Each number is 500 + 25 x the weight over its row's rms, rounded and kept within 0 to 999. Layers, rows and columns count from 0. Numbers have three digits each. The size before them is the row's rms in percent of the matrix's.

# layer 8 MLP down (transposed), 896x224, rms 0.064, rows 179-210, columns 0-223
111:516479482519528502487495501487481510537516507537508512528467537493564471500508515464481507497498465508475495516485454515505464516508492475515477503507470511507502517532500509528499534510536450518482518515497499506541502489476502491510475465515551488531534503500518511490472518530431539487497504455530504511486491485496527522482560501477498514489514515496557442501496476523466494507504495543531544493493523515438517497454533462548444532481507482503536495534488473495479557481477492495522506505529522468456476496476493472500503488458484506529502456462482495499482523516536525542543518535505489478514520477519492482482528462500470452448509503545477490536518513517513500535512
107:484514527514475496494525513501510491502506461506484530531454463524489504497446552495470522497498528482477494488496478506501482529460489508517514556459474544511487459486538518549520514510515509510516511521490509505542506512517477540529477501504477502489478528473527501478512534457477499512468458477547475511490480484482527502477495478462535512511457472461505479515528452440489514507507502512476517454484534507503500562467506511497540546491515557502478482499497467477493541472452516535521439467538531504477524500497531492516525469511487520515497499469543528535494471467490520489501513482478498496494526537521500543505516495514490505562482488486522495485468536540498487522458
102:521519503460496501522477540507550480547517507513535465531465471498492496509532516515482515511470520542511504517497455473487479490525506458502528526482498508454495512506519515553508471499486531466521491529534477464509489451472447496483457521501447521483513466479488474485500492453546480489478508526452486509459500473517483506506555496524517531466471478499518478518477476506545494511512486500479490487498516469500500472533520512495481493510491497512477494501520509512574481516499529478493502496470534524510532474473498502494457495479555491519464519531479522497518517504482498532508498522500471529499537515464488459505509486553489467528540492515471587455512487538494514502534
107:501511532510470519513489477465473492536482544459480497506497496529478479511501528516485517469498498507513488464491524501473495463498493499492495431475490515518494490524524493499512547503465465470522534534527533456508495494469518462514484470494514464492523522525488484498534479521518502453469493532501481512526470565461519457488532484470469517463495474473516524506476506493525542483494529465508505501438543502518507459483538540463476488505533502526531485528534536452484480519428501440511496503565539500508521501550457516492486468486497507516522497476511505481496486469515505528501489530534511517475510501520483456501496534484484518480486463532511469523511504515467468494502
099:461525521478483518485466445542529481518495492492507473517454522483491471494534494515520502490452496537491508478515505500490475535523474495497514520488461489482483437447506554493486508503511510490462527548507486496482470492502486502507481471480486507442506511541520552485466479493513531492466506523522527489538473516488495511461536479539498511535552492490527484485491537513512489545438462489480525501515480453468486509470520495511518519472486476473520501521534508510499460456499494480503469518480480508513540514558499490488504442446477481496490520482537495500458493509477494498508488497513530520545502525516501479529487557503521470473541556496484509492462539513507507481486
101:512489495458486547465480504471494545547440474451491482555539479445509549486482461510482499488474476492525531505490478498515499489468565519512460477502480472477531469495521527522561499506498514499482520504511520493499506489486480514495462480463536475537521502501507484536516483526566502521503542484518489517466498457519570513483534479521506472475449473539492513505520491491508527469481515533502491493522504519457508520550459470483499553499498481500499481498459473458502469503512463515512519536474520517507512487484524506469478505465491514489478504543521518479494469529512508513498495517491454490517500484501520488491487514493498478478505480530464526501543546530497513513516
090:456567500476503485489460510476527493521484499534483494518520511517525481517519508489482505465489534526491494501556483468476503489520549492523506563519517495498521482478496508527488501437503470475458471468495519486526499478516499520497479532491447457538549512470508499481507484471473516519486494526505456509469498500479543512504503484504477537502529484567516514510521543477530467522518467518465507493476470495528513499452505553537503567511516506482483495516505520479498503478515487494516504521523467462512529492523530460491486520466526474465471516543500489483507462473504481537490531477475465489519527494516474457496465490510497475472482473499478534489503508481556543455496
098:508537513483493496499549522460522528478482514484513490518506493475490476535520513489502529454511525480473532476477532509555520520506504543513507507460516500488482501500520475474456485518455502516543463464480513516472509525490447488476490494525547439478515499512478561486479485500499499512474502569481492501510490509503478487555466458506502522495478481544521492517428494526499457491472463494537486513535443501489490493507512507532519479488510456535534533498494466495500497522500489477516496474494530510485474491486482506483463481503517465483492489522485483486514492491551512455494474460471539501521490486501488457487463469519507489564523566507525503495482495515539516523473
108:474468491454483462529546534476509481488507508494533478506516494496533516509543507521475502526487494522497539461531504476521506512526524491517530465513490488509484459493472494508471506534530461475504521515516509497517462519483508520479478512508491470460535455446531497514484478484530498482532480522512439529528481497524509502525518467568477501468535522513454525485477506491508478520518466506472461506511503495482528524464470555511505505507467491526526463502493496487504545505502467514504458508541490508493476527528497540527525457496505475502497505478499478508518472513530476518445490548468519464531487472502523485506503475495456471478520513526469475450507459530500499420528
094:531484451512476489477447479484515497508483536492492489479514545527470487555512504529474504496473503504490482470526497493516456516470506465507494578511525481503491474523487484521508530497516534484522579497512484526462474507504527487467490486518456482486508498516475495520469467501506557526500535485502513514515502496462516465494527510515486484503540489501510489502499477508507519506549479467527493490486509475477479493471476544452449519466521496495513519508471444526464470512489513492518506461503493537526510518518526529522494459491486494444516557535520505493512483507483471519482541552502459489483533528499481476504514481561506496540538465476511508519443470489530492498498
103:449483464558506480501465526549519493540484516489487511545505469503521494456483479499513490507507497497498522509441509513524498496496484520544534476476512479476504487523498471527501483455472476527497481485555523473543457520467520474461497477474533517529495477528476509502500506538475490468496498516476483492516476459471505480506515479543495522457457489491499499474536461512492486483511491522489494520530508529467509504506511457559502481474481505571513475491534487462499460473505475532516466463491470479520534461539489498490515518526526547506559474530542483493497488554510519494506511497482501522502486507464458526526470515499519478471500526489496528525540455477511517497503
101:530488459436481505497484544493526541487559502519487501535516509547484452502479504538495469494543492503523537499518470498485534488501476525472473517516517470492485490497497557469438538499448491478494498524509544475485505470499512473497486471496477487498506455503532500528494479474493491488485447590524529482482473469548492505494503487481474487458493521503547473522460509493482482469475466513513459452526481492488532512520527491528507515473449511455508510476484496509521517491505495519497505510523472482494481485465508494536508498500509521484517502483501494484453462506515545497486520528502499543510507481473483462484492497514482553523455464514469501498529527448492503499493
094:510498468501478486553539475472482542502512476516466534486540529503484511543516493510481511446477500518538484447496516470502540476508501502493502557492514509507494529531493530495523514504508513452522553485482459491449530490495503528475497509503451535549508554492460457506475518537525520460498498508506488508477485519490508503503492459511514514506513492512507538461515531532548526522564540476516477493521504463489481495463461501492496534491466485517498486486494483507471498476519482502467469501491514484537489486525524471502477463497449502503484488445533483442486512475484480507534482466534508507447488466466478491485488469501514530465514473499484529490497494506535468477534
098:532510539503482466496450521480520504510464483503489542508480493537489479485532543482479455516489540478517468535480544526499511544492500488495506502486517500492445501513471495541517545523506497476463516464491479476536501467473493492470453464567484470512509509475494526521497498478467539480506490525526506532483441507463524508494521485487482480448541482520535503483505506509460499495484489502499496514485497477493469558520508540525489508474465493494482535523475499441521520508478516480522546493533494484487513475538485485491544500577476504487487485495502533543512480501493465518522491503470505485518523504486501478490530477538486471505507486554508520493516473550531520534540
100:488482493498491533479514531491526557463478455506485528505474470496487491498500543487515499479521532496556498474503536491512463512512504471479525501470513531530465525471499494516516440496502504512502547468520489557525543488542483509514529462468490533495508475460529512520478494505497485495507471489516502480507471454518507483509508511487513495502489451490518503479502501484509510524517491515487488475462485486464542474472520475514518518471494527491465447514481528540511550475476433497505485465509510483490533504540532507492496492484562505521534487466515531511560472523496536499484499468541502508483503534524531509497542508470475528510516457500567452488483534456518500479478
105:476528540524541493488510512527489451504476477511484480537504514524491467439507490507507509501477488506490517514528480505503500461541507514551467519504534533497496466504466518511485473487522533513469463504530482481505469470531552505499478541491445488524498480498477504514521482526479496571513491481522518480494499519491473527488502449517467494535510495518521522524516491483444464520504486513527448446471490489537504446504469470483512547504519477520511549530506503481488487530504456499496471487500434563543466540477502499507506531498519493529517502484512521475461466494508521508494503492534544464505446504463492466513504512472504495519506489523463507500488502458522508504531
096:530536514473543510487517478509527484507507517530501505474512494484496522484509479498489444497498478480446526505527492464503503499501521508505498505497513540520457536523466508523477475448503545533471425485454518535492503494488509513526488472521505490502502474562519524523527500530506467489492514534464535472481437495469525478511514486508530504497522463500497475483541509494500481503525487485534520488508507531467480479526497517506510465483524520509496485480506546479537511445484491561487526514517482510479478505497497541516477488468495457519487490514484454562501471542514488510490450455507517520497504531532515490487477459509545522501506492549469491547552490519550493530493
105:506542542540547509461559542482515547495474497546500541505510521487483440480497489519472475531503484529543494498485501460513492523503488473520516567503528500506552564544507516511464497482451490492502485510464524519478510453534494522521540485464498521503473481533456493489499517517521517539496466510498501483524467476502505502481481474500494524514524496502516490491497484472513511470526501493490519472475542474464470517497458527462528491476485512505509500499463505478500430484445469523477493526504470465526510510473523524518479512510500461472549503516538491489470509517491494526514543512523516524519512482510485462542481457493507501470504522543493510527519493522517528515516
088:465478488496521509508495497469517494478529508467461504531503499500513531537489504494517481560466519520528479482502503480448495470534495518510506487511535508486474491453502551467489508512457486493490524527466496491542477509482530499469513526517498461509524486537496488481494533527512474495525531520450500482511532507504513498556441485494445502514491506525506451516504527521537487542447532511524491537550512512492535490492531515470516503472493474507531543537533482531474491478498461536515535538492532526494531517536484498497481487491496431485482478464484492484508485460507536539522486518491480523493536487508441500518468463501511516516528466488479523457490474487519514523545
108:529495542479515478507474494534540470493508542523478524478532454488504526471481487485477506507480468536509488458474493526539466509524496484525523538477455501507521506511524509560475505516509500506490499520448473536470504497507465468505507469502468520466496477526522528479457526523493505490495510532472468500473555500463494546504502482437452513532473488468561521515469530526529494508517453482499496520522530504508494474453455516481485511502488515494514528522509466489480481479483501490516477515514470498475509529461537512502519491520496502473482490532520495525459542532539498508531483476517475450507495478503493546458543494490506440498508506503500520511458518471475547480515
106:502498524499480474541494490482446554522491490504474524533445477512508521541466506512492478522475528489428478537507532521502493476499472500479477473510488499461468469511497506473476543556491517498518499487478513513514522487484464522513524548505448473533500525516513539448466515528531464517459470518527510517502492496465541491517493547517511497533497493471469501523513510493477500494445530494489477501479468468491485511468490491519530478486502540541456526554487490523518498545495475532534481482478505508530518499532508541483480526526527515490494525498526523534494492477482466473499550460521518471491487518472498556507504487511507500479484538469494517488510543482502497523450
104:511455507459489517512505513492508483488501481512449489529481497520486513469535496480482497544511477469491510495517479515465546496487467472507496525462541472476510503490481554491466491481452479453516500466544468474505507483472465547492495506511434547504552519459534528521495516447481516525500490529478459497497546507479535504501530520471513493525482508527531482491503468505455497474493519508503471496526558517516564550488471515515488503541488500509484488461514480486477521466434507533527534527489443503509501513469478474493536524485527531502484477537531503523513514497510500475484527494520473492538509513526472511516538477464476501508495493509485525474487485520495482515466
096:478508503521527524525532544479504520475483490513507511467552521485499493507447514522483519536508508417553485481503466475550498491526464490520510537503487461463507491524575499471507536507500514518549460472482477488540476500570517511505474517461491494520507488512520531503535491487530506493466491507502503504520474423529548548483525466523483484465514507480523496525498509456479465503500471514464477503511492503450469493508487474449504482458485511474496510482515506473522516490527497515492503485470532525503518510492535512490504505479516456528493482510539489498501485536538474518476478486525506520526470492486491509507515551536490539522489537482505512463538510490490486494481
106:539474506504477514490558484499501520489522539530485472495504461466506530501449492487541500553510512490501483468479485516517488514498526494496469489494478558515488504496500525510461446511485546530494567486478525550554505503537497525498470502509487476467508482464493485475462484536495494540521503519483449536456476523525455484489498505500514493452531481463465523484485514494518517500526502492475522489490492505493515511560493507493528507523513471503479485522512473499503507520511494528510508506457500507517535464484520499504473533487528455521506507564473460531522511536552520498492425520490509506529478500492523523492472467472494448483501514479563495512505476503464514483510
092:554467487530508503510497510529481511492471508515485517457510493526502479516481500476479548544481477492501511494510541479488530507545476566534499532475504485502518499527503504493493491550486521530494510522538457558545526459534529499480518516510510522514508481508521516511502483487509493510457483500492510464476497548505478540491465538503512488534520508460528516472504503532530541503503537467497479501467506537472491477502496489491499480507483509494436494483529496490494487479478563459501525510512474559490491513489475465533504472474534510512504491464499529514551523519495529478519489493475510517489486529453495510450554454458529527489453499544479470519509453475478517480471
084:506464507501476524432481510479478503463493500506485479496506532475502530490467495501474469477535526496471504526524460503495500499554479470496480549482523507473536490525510518470472515491502480509558492574456532546487547505522504517496492462480456511505506463529476492469501504525528500489526477491492518459521510457512543529452506510543482504492527479472574503539508519489489484523474497469482505486482499466470514491502500504470496484495495502516462572523535471483478521520495487473472534512491452510497546500534501508495482494540500492493511497537505487494496448530541487475495469528524465490473520529490516525495488508502544491495475462528530476518493499487443513485511
092:498479513489468552540532487484495521508506476486508468532492488465479490485514513526454474503520485481493524520489480557495496501469528499474488439499490510479521486484458479462495508540538476454483511504543550491469516501498481554473448535494529438500547493531492522476472536463478489472511532505512461510485504483479499475481523522512486509501496482524490502468504511535527519482514466515499499557466479505476499499496472475497600499550509559472485485495500498487500482505544494517515446505500506489493503492460546516507502464496488506531451478481533521494487532524460505511496502509480516516528478474487508510492480520482519500540492469515501542462529472506527480480506
100:487529509560491485494548512493516490493533501526543490482502471477483490500479490445486503592556498526517545482457510502520447518467520441462515486528498501523516490488499472483484504496514499531495522502496472522528482503529494491513491528499451487506539497488523454520502493492513528511503481532500462492488538512475481500472500424535497477474483501473546508489469495455496463479520544528498502504486517504488494483532454466497512452512511499530478494514535486503479493498483494501504475486515506501493529523491521510518496469535490543488507485527546467454520506514495521546493453474533495490543498503480504483539476520487504424457478492530539501473520483517477494487508
091:528525525476485521474543536487548472537488445545516523491502511538480512493483510525503479515456551499491479487543507536493524488442553483499499436509540507488508520471528465532518460457488520491517470494492468499521467534526495493534488513481534484574481489499500534537480505493518471512442484537478493488499535513522518566500521483504478489497474502501480474472485477483505466464491521468481487491479496544513510490509462485495482499474515520497489515543487471499486501525499486490507512486522475478495457517509489484493482496488486471510537564532503452479490496492493502495545476508511513490536505522489504528463460503507511514507524545475535494476507447506515556502502
112:494501467472487477516511509499457488533503471503468542484473530504489482549475530485472541534467437495467483477499494495469493526542508512545461498475483501504525504528504494474551529500477514544503466498497488530522493518523515540498536465489502497491508510496486489531492545529502503517484456481496479480479491456529505523546485510488476499539538447523497471493546502482511515550503495546513498526510455502520445485476485458518548511473477493489474475491443520508459498530508497501509528472484541515484447494517483479494501519516484503481535536527503533532504467499496459482488532479523484484494534522501488510493491530453507555502488493521494502517457455501534550500475
105:498522511557550518452496495518490535502512497467500479531469492471511560461516495490456532502491488506505505511506507522552498483526509497517491518521514494537451467453518496518535490522502533470496526459477469547508480523501482522514524492527475489514490518452531537496488474542523493515495500461497514522493491492489551525453460495503512515479460502532460476459537520479533477519486471520529528499470510548461473483510514490505496503504508519494532481550517516500460536443471519493511515468480502513494505499539490501486464484478460453527525518484524475503508502499532474483489428497499543457515512481476491501487540531507510503496507524471461495473532474507488527534467
094:500520546493492524487464508501485478559487519442495496472500467515546452544544540503462490478467514492498546527480512514486480500508503532522531503445524525515521508517510507489504477505473498483503523498501521486463500503483501505462515488526496510519522478531488469478470506486522481460517507532482449487459513496510498502496496514483453541491486504473477476517533513498513494457512491530504505504511499490483483518487503525489476510480461550533520517521521507502517507499471470473558604518501517497483480505535541530489453478484506525523511541537519516468513533480514465493499539468510508526475512541492484470469493498517522536490483467478494479490576479503525488491560
# layer 8 MLP up, 896x224, rms 0.115, rows 180-210, columns 0-223
108:485476500492494500477504445474483517464482468503516546490505513516530509507545485513493506508461522508527548475515534510500523473501484543513525509522523513467464484542494481500512498520503487491502505534479508488580443500490486475493547481512519488522518530504476492477567496470476481546506464488505484550518504494502485503490509536515505564480461527550456454493501493477545512503535471524519453471490475530525485482503489507478519505531502485522499514496496494508525471498475511504468451441505484541500468462477477470517489475552518530492487481478533501530441531494549537491499480477464532506533515506467494466527499546501493536511524528502506506507513489491501496508501
104:480493533528444560472509513517513503515510512523508459505480541534496507519489496499540476513513465508499526497500517506493476495508452497511472480515497494475488446510510529524534487483490497492504478464488488532527521515524503515472564525544501472529503535507509507505502513559496512524519510434498514505484482541480488463488494458463464520509509501464486547468488479505505472487479546463486488522509449560512477461545511461469502479502495524473492503463522508472532502483504501502422497534519501497509516488550496503532476475528500469496486475516542527502499493504500498510495492514498478513543498484486477464539518547539475544522486489457471520456514523498492523466544
108:487465473469481456489452491505525568486483502514543507494515507475500494475489501523544473478518486527478519512543509522509495535542481466517494536514500522495480485495455537518505525519512501514508508500514453511552503479521487550522515527543476530470500508481528510494421500462481495523559506465490462495471519492516482505489515487517479477450486479482466503509530506539485496530472483488513560501442494517506512511464489473503548510538504511489467531526515519543455491508500508474462492500511510489524465537484481517493524505519525476512473530493540462539506484526520471487520493511491494550472500490472495478554481519472519492482501534479532536478460485504487503510462
098:528526505474538511485479497558492541493544463483492480473509499515477479474534516497475473499501491542518498460499507493501511508498460540526478532468503465482477501525471486498502470503481450451526484473524532506473510524557530495483486536496500479502550427487479474508471475525499500494503511487508459483470502534470516511489493505499479466464480503495529524499464507534506508530525498529490470495510493486494498475494498518495519491512458512495528498508541514533467496487530470502504479499470537517510541499482485473509438497550477550459506485469467520516489526457516565502501496483523489484538504516505471449491487490517475549570504506499547500527502497463467544518478
100:482510544488471497530521488514460478509501490496491535489507516517518496520522489479510512548472478458528453503482516523484484505460449502496526467507534501542481521543473513504552505490483479504501494472472534489518502463517447552509528468539517526493479507461492485452479540499488480481531503485514493463476486494467539503544517464542485523448528490473498505481499526468524481533479561500505519492487481532503502483534523480554557514509490523467477547477449506526517467499499478519524496520500509466459467481463521474512483476523497542507477525489490483541506483535469497506498476550481523487464513518526476501512526507460486509528510530496503480510502497467509553486525
091:518496474529504504529464480461491523462520480523451504498528490534496496469502501479494501454507491475526475512504490457482508500499464532493516553459488486520515506471527469541434506479481510467537521488524497478509469507512474475463497506501485537506474454478504541484530467498539449457507512518498480511523544531531506502513510515528506479482512523491438509538516461519478500479494506497530493478499434480454528490496502513517458521501509526489521519525516517469555516454509490511506484507462484508492505479514509473520571458519526517540527517500488504525497449486519514496490484535540513490491506502452506526538516485465555508554474511521492477485511483519502538515510
104:503472497512540533476483547510509457488482481486482511533469502507459503504476486519459501502511470471520487546530508529458475533478525476552498536500467509511510479525477532488506496506498494482463483529506498512549493503506513452492510514464469526497479515495534503526528470491517460468510510461453513492475526461516484503488535536455538508504519485434483517434508449507511516525519522483504480427492488488492549490504448495474533496481513506534493477496510525485493506454570521512528488503502506524493512476499535492508505540470535531515499501515477462485517495513496495534493507568541493501474510496476530499523495474486463482485515501503543499538538485487488461518491
106:486497495483526520516521494524490518466464525515514535460454475523511457521464508513507497490515510490495454514537518504510537567518492509487470485496503479482497478519469490502465512538477529503511516513492454548503516511490506498515546507573504498543532527518496535487503489494505555513473491482533493529457478513498511521481520514474483506480524489509518465516522485533454487522508518482536525467499522530493461549501492528481457517496522443501484540511522492504466511495500527475481489494521474482485524464476506494475554449441498500464477524499482511455561537498491517494488497522476500470502481489458506520464474495512534489476466511475519505533458508486450486451531
093:513495550524534539518533469500493486502541490513472505528466484494491509479457491527519498527534506495481489546484497538491506520485475442533476520538504481506498493491476535495518498500508477489462519514519504536519493497504514491467520481509444530475529480553548461471534483520504506489523525460469506555465467480540537520498490461538473496492497522508471520486497548506486508474539470487472463526545500523522530501511504506496531483495517516486489487484498513477517522509463521556449485443490524500522470510467490517490485498487492509517477478464516533492526509482523482529463464465451507504463546491496469524493500513479487524545475505503466497451474471501460525538468
102:463456504469526519500525448482523518535549462491538455524499483512509486512507500489473517509480505511505504501516453469467512509477502534467523491520542475492509502472497488475514482560551473518529492483540507534475485503464454435501504528498505482509484493517540505483507509526489517497427519506487523513498499527492483509467490456483548509523453491535478482509510496539492477495519504463498515537491481466480508528510557536529463516478494536498494489476504473454480545492484478512530502514507484498485517482532527523456483485487500518504512560472487476524486496477516484509491493481511506557476469450533492531510558507454515516512474524492503506500477458471501525518534
095:522536535492496509472524520491535532506505502458492500497506500486501475506545490494493492469445462527519457493502568501498539508500485466455517541484550455500513525513474513492478483516502529465461515510478518479490477500469542518439465492517500492526486530473496529470490462514501523517530460550509515503506546518499483498475503494518510490505464540509509454491498503507527479501502513482539538502498502504524509513512491532525499495510522554523484491515475504440542494477510502521536482494499508508509484508509516456462511550519503488490520525521499477458512425477484481453477503488509488454529529524451545522490454502484526543534463511510457508486491459500503517468505
097:472447491476550526501481518508478489471476488485474505499528490432492519503462461508509516478538495466534498476477502504543501476474516497534505521474481506487520495473500501539466498481523468553475499507482501506537514544536515491524486496518504503506455555501526528481523482527560492524527470529515497458524530519466453529543493455504497491540483502486498501484486502476519471520471508510487506522492524509515515489524519495506467479515470506527459505588501481484511451503515502465490506503497482500532525485512497492451523495466500545509443503482477510463479516475517516492479533513541488532469491486519515490489522537519465511462518460467524498540516486512474458526461
098:519465501463474483480526510543516499528490501457517508477420494565485492469501538541524499497543533504488484505469486476509492519516473508491506475512528492450509548500484458541533494505555479514515502547509518537475504492502499493513497489516508524482473541532471466491545513506465456491473506489515525489520474480485468496512482517479478511498494535521533520475499501522518503473474465482461516482533493478498472483531484482523501487568519472530510459494521492483521472493460534488470478473542497510516507436475491508504528510524500441511519497475467510478485489454531492480480503544538495507517512474537493459502526475469460496554523503498514468496507510502531494536509
096:537508505492502515488489527476472491528520476479540489481528496471531517474516508499466435482464537529493467482494490513482512474501475508515507497489525460470502537465483514496467454516510497420529479521507471483504514496519557483510509524486498459522467539501476523485492517528500494530531516481507465506463532532509457496499489493518490463529506499507515473462521527506528521510529480485490466542489500546476530533481511497526553524534532487479482532531488446556469482536514483511487502513543494515496502480489512487488481449513473532450484501477497487474522493508562487522476545517489493422482521520509531464488440510500482507519483502513520520512480505514483478495492
106:513488503488507519489504509482503471519529480490503517521537481477498493508485508514514537568513478519471477524523511535508489528490471462507508477490529520485519492527533473464486483477511442494486465488465489500508490537521489535460530489487512506487479518461525487532471497501470485498530533532495477483525486465497512526546477499515504501457493504498534554501499460460480494497526529473517560529493497505533500483530497518476484532501498475511508549486536484492488515536496526517535492477435506535484469498509482487508496476513583526476490521511432485465524486465464499508512493515550506489475505503510426493490499523523521479512512471453550511476513539446462523509505
094:476496505466551505475516509467539535459539480469467478506505524527475520486486485462499513529515548510535490496526552528515477469513471559495506493510488494506507496487482490485558480505479524521471513485461490503504500524526522526488518494475526524476462500499516489487537482485533505453509496441519528486540504480513472482513476500516488500522515540487495504535502479487429543498533502546524467480463501451495479502523536501504483517516495494489438524471485522458463496524457486495522545490501509538512515513470430463468487479485526535509487522461474529536461509461489493531479482522458483480508468506482498498545525498498457500468526518471507502496497500486508487501512
100:510474504535456504472512472476468503525527455500508524531490488483473519560506503502541511502534499509508492479479509528491528490502481508501508487466464527496480474498488480502519487481497444473504472505469477477548499503486481509440558485530530510510474508544485488485476509489509519431532502483508492489505550507488518485526458517483529456451479526491517489542570538495541489514467511504489471482490510501558499488470489527512499535510427478487517515475516505467471505522458535482512507527519556522501489504525479512528490520503495521511476505468505511480507509524518463527514494472547504487559527473487494482506541522483491494508479501492506509479479476539439476534522
099:496502495481499483525523503496487503476498522491513487449537522570519498520508479531505479535478521476461518471499494490487499457474521512495510506469487511497516478555537479508478459470541514495516493511541534501525515534512491508524553504484506508511493547490554544513505483504475500482502480508520525475551517515477552486476515500503513476484511529465505556457490494503554484452518469510497525507461466486454474451494487496488474464477514518484471495511545541509519488485545494483484510471483489478445491490465519516523464470482456536524482512525482445512529496506512475455550445489517514497463469513527520526476482481476498508486491525536496502526484529506476480520478
088:489523503527501504523498469511486522507492492507532505544484533523484499517479511507484517514518487514459502470569476473472497566534496497462502500501470500504533476466523511472549503426461492516496514498491484467537439486490523534529499511485522496460472493507506488545516507508502455494497500497516466475512486546500496467532449510568530493533472493508528528510502480485509534484495509516500492448477462545500504487548543458501496459478469497528494470490493457504495510549522549476543455473510493510520531505506483484508490520469504486466498480504492435495540552521496469512503501488484524524513520475512533503503466512491535523489533514491479477482502503505484455488492
102:482521508460450494502504509495491469550465500513487432526503520524468537523477470530525464512502504483493493492493508499518510544487503453475500480512524494515511518515508489463478468505469471461501533480496510470467469504494494524483499508481542481508484461512463560523485466475511543508478571499460505495493507502507460533520508507537427481517530505496496511499503513552485486516490492498554499498537467533477518525511511479481507492515523491502488487498520474458559507553516520515514482457497509479518526537444487500491520546458558481480495464490448509520504484488530484497491495463520485461516479509514483510470521472517514447467517519491514510530500516513511551506497
096:497484520478517481489473499547481468541500543551523522504499509482511476532473467498522524485489539498482482478513489492517517524480527473501448508480505494465498460536463423515458502530491537512504485499498510521508452490497509516545463534511514486471521521506501472496443499489524520521472468535519534487497491483492467510531486514534497460478505504513509506492534504485495517510457490531531560524497501479494514493507501553500500546491512524470481505486522463495473478516518533474498497522567513482461503494480473509515521472553534435489521500500469511476482492531497513460521537530506501441482531507513562488509483480511494520527471518498522481482455460494459474519480
101:505493532482492520497540492510511498474515544456520519497522508518523529524471473483510494511485517489445507500532489494459496487487498472507488521486511531504518519549500526517447470484478504542497480526469491484488476499490506516520525462480521524460490543468475472524469458482477505556531545482510483513517473505486488494515496430480492464535497503457508497509497520478506513525512502451520536528463526520497534507474531523509496512475489515479464495475488525473487443503496519485547509469507466487490446528515483501505510487540501502402514463453499518518522525458525521515493490528526496483541538534477460500548508521516465559500503470494478510513498499517502505472513
108:504468493560514478506488518525528475535573492523523452502450514507498488484458516465464471509507475520492539461497517485517512504541533512527530506491552546492482526516494514513515521527488502509515499532489515501500490462506475502482476518533495517516481507456532451493515502498547505526491488494505489499451455498464476482466534492496523534437541509487481539506505533503508512510538510482491485517462463513497517520478503517474460530513507496475523436498513487531571496499524486461492499515518510526515520467462485544494456518508509545497492514446510491528455491516505537507453481531461502471491520487473508499516502509492497466478490489530541494536490546490492516509506
091:493510533508503484496507455482507509533507485489522536476539497488511491543497491545520468498481533493500507532519442517486527534484549460464518484516447521505475504464466516482495534465500439475501484500493481471497484506492539459499470528499492503468504518491486552501544513513490492491521539494496487531521508511480491470551528512546538513551545483505474488517448458479483485494515466503462480451503517481497458490476478472498519521516522505517536506466535484517458507544470494503490510511524507504452537519508544502529548515504505514475513507518478468499498476494466469523495505507444487520504512514548473503515500503522454510505529494483475567477464541493511479518506
092:470479505478502510528535458499500483511503496520479482514445537478518559478479518520503523519512493516478528471494494500487469539464512507473484469508553473501502534480496475530540487506449503521464482528479511538555502474508516510495488545491457527493500539526515544485496484496480490479484485494528505492532477505467473466518503484482519507519479519477497517481515527465523531505471496518545485505489501457448508523549488494529475499524498467439510471533489523468525477501493495478531512493489475493527448483480518454511527480516516473465492501474516470513476525480521516464487495518486517525566488461518498518543540465529482499543536504457505495508515531498540544448478
094:545482462474529495472542531495504524497506529519489522466509521511498454529493494530503517491484478527457494507526496494509453522507528511461492521492566548513511512479510507510494477500466477479471509536521483461515493471544509505480483518509496477495525554518505472497501503538536558498471499450514515457519515467490503508491460480507527482480497512476534498517495490473520506474490551544478503476535490533526490453519481472443484522527494476474518486515465505491509505485488527485489493477516489551512484473499500564442465483498477476525475490509467486508503533509494531515506478502562522537495467545461502504505542436504492462513481496514504486533489537512529518465484
096:520486499484476550502468491499498499525462480475511489514536497515513516527486511549468471494473509462454528493467487514498521477536494515529538484517515506503527508521474532496487504525504568505515530477494513536512488487493488484493525544461470470483522479544458509491505525486468510500497519530497514472565515502477487489562518473509515486501529473534502492513526521471515509476462563506496512482472478516510506500528559511494497505521530454525527516475471522493491463512508528505543497503482495466480477481522464505508504520486479485522519490433501496450468544465515483473490471488453483475464517559493478535523493459512504519512503528478495491467490439455487536497469
100:497484497524509478541506470486467484431527503505474481508510509479468535515488517513522494492522471521532519523462525509503495529535514493454503508482501459454516492510487509492500501539512496490510520528527513521501468473534473448527473474538535509494524519523496513513487492518450517502537468490487532531498443524473493519474455491467502467479483471508498506514516491493522486522476500499547488481490514516491492514481502530486506515514520495438534483525501506518549496521488483533491478482505554522522520479454493489464531551520478503524489491477500431520462475520494499473500551455539524495468544498534562477490504469476525528525494463526462514502488520526441475489524
110:507506529483450517466485513527467499527502532494458480515496506439519501479503549477513496515499496529503525465530495522518475504502495525483524526505532489491509497472499494469475513486559487553536544533505487505505493444487466495522507494485505519485528466513450518520512478518447533471559496508530534574501518526521513511496505526466507527479467514538440504459482510510498502473517502484462502479494481479483503467507461480447545545470557498499455461517522531537448466506507489481494513494467513499507531512470509476529472511493529521512520516519468476512467519500518468521507474494514498507506484509477470470485506505478508534497478526517466517487528466543471521491512
103:514472558513521498539464511464476503437513481513512503506541513507513488512516449525487480478455439506529491469513516524489471448463532476494502476491519501491497529526528472533508509451490499504479521486481533482484494495501511521499515496526517503500502465509484482515474518484520511513492506532441544468456496506484518461509503508519540532519513486448508509515492537494511504510530530538492476459500501482518556478555487499510487466516459534516477496530476480475487492519507499474481512510541456520510462464532502513508503505526461512483416515480518517505512508529515510548473510478474459519507508480485464514493534523440514466508509466485536481515514496532492520494548
104:539529487499525512491499514485513533509537512535530449522434534468488478496496453502499474512511537524520557470498510494504506475495482457488453507503530496517502538518529506506527509503508491530496448482544516468497487524480483493549452506508483470514483522512488506513493462502512482554522498489509528443490500537511525467438488455529467496501476480521507502503472532539495495507464509459533454485525480520436492514457492490493489497492524507477493512492480495492517477502476550487481472520492521508479553519548467515495535485467511478478496434472480513467514530505514510523492498535544504489500485503520489547495495513533528491540509481504494541501515501499446469492531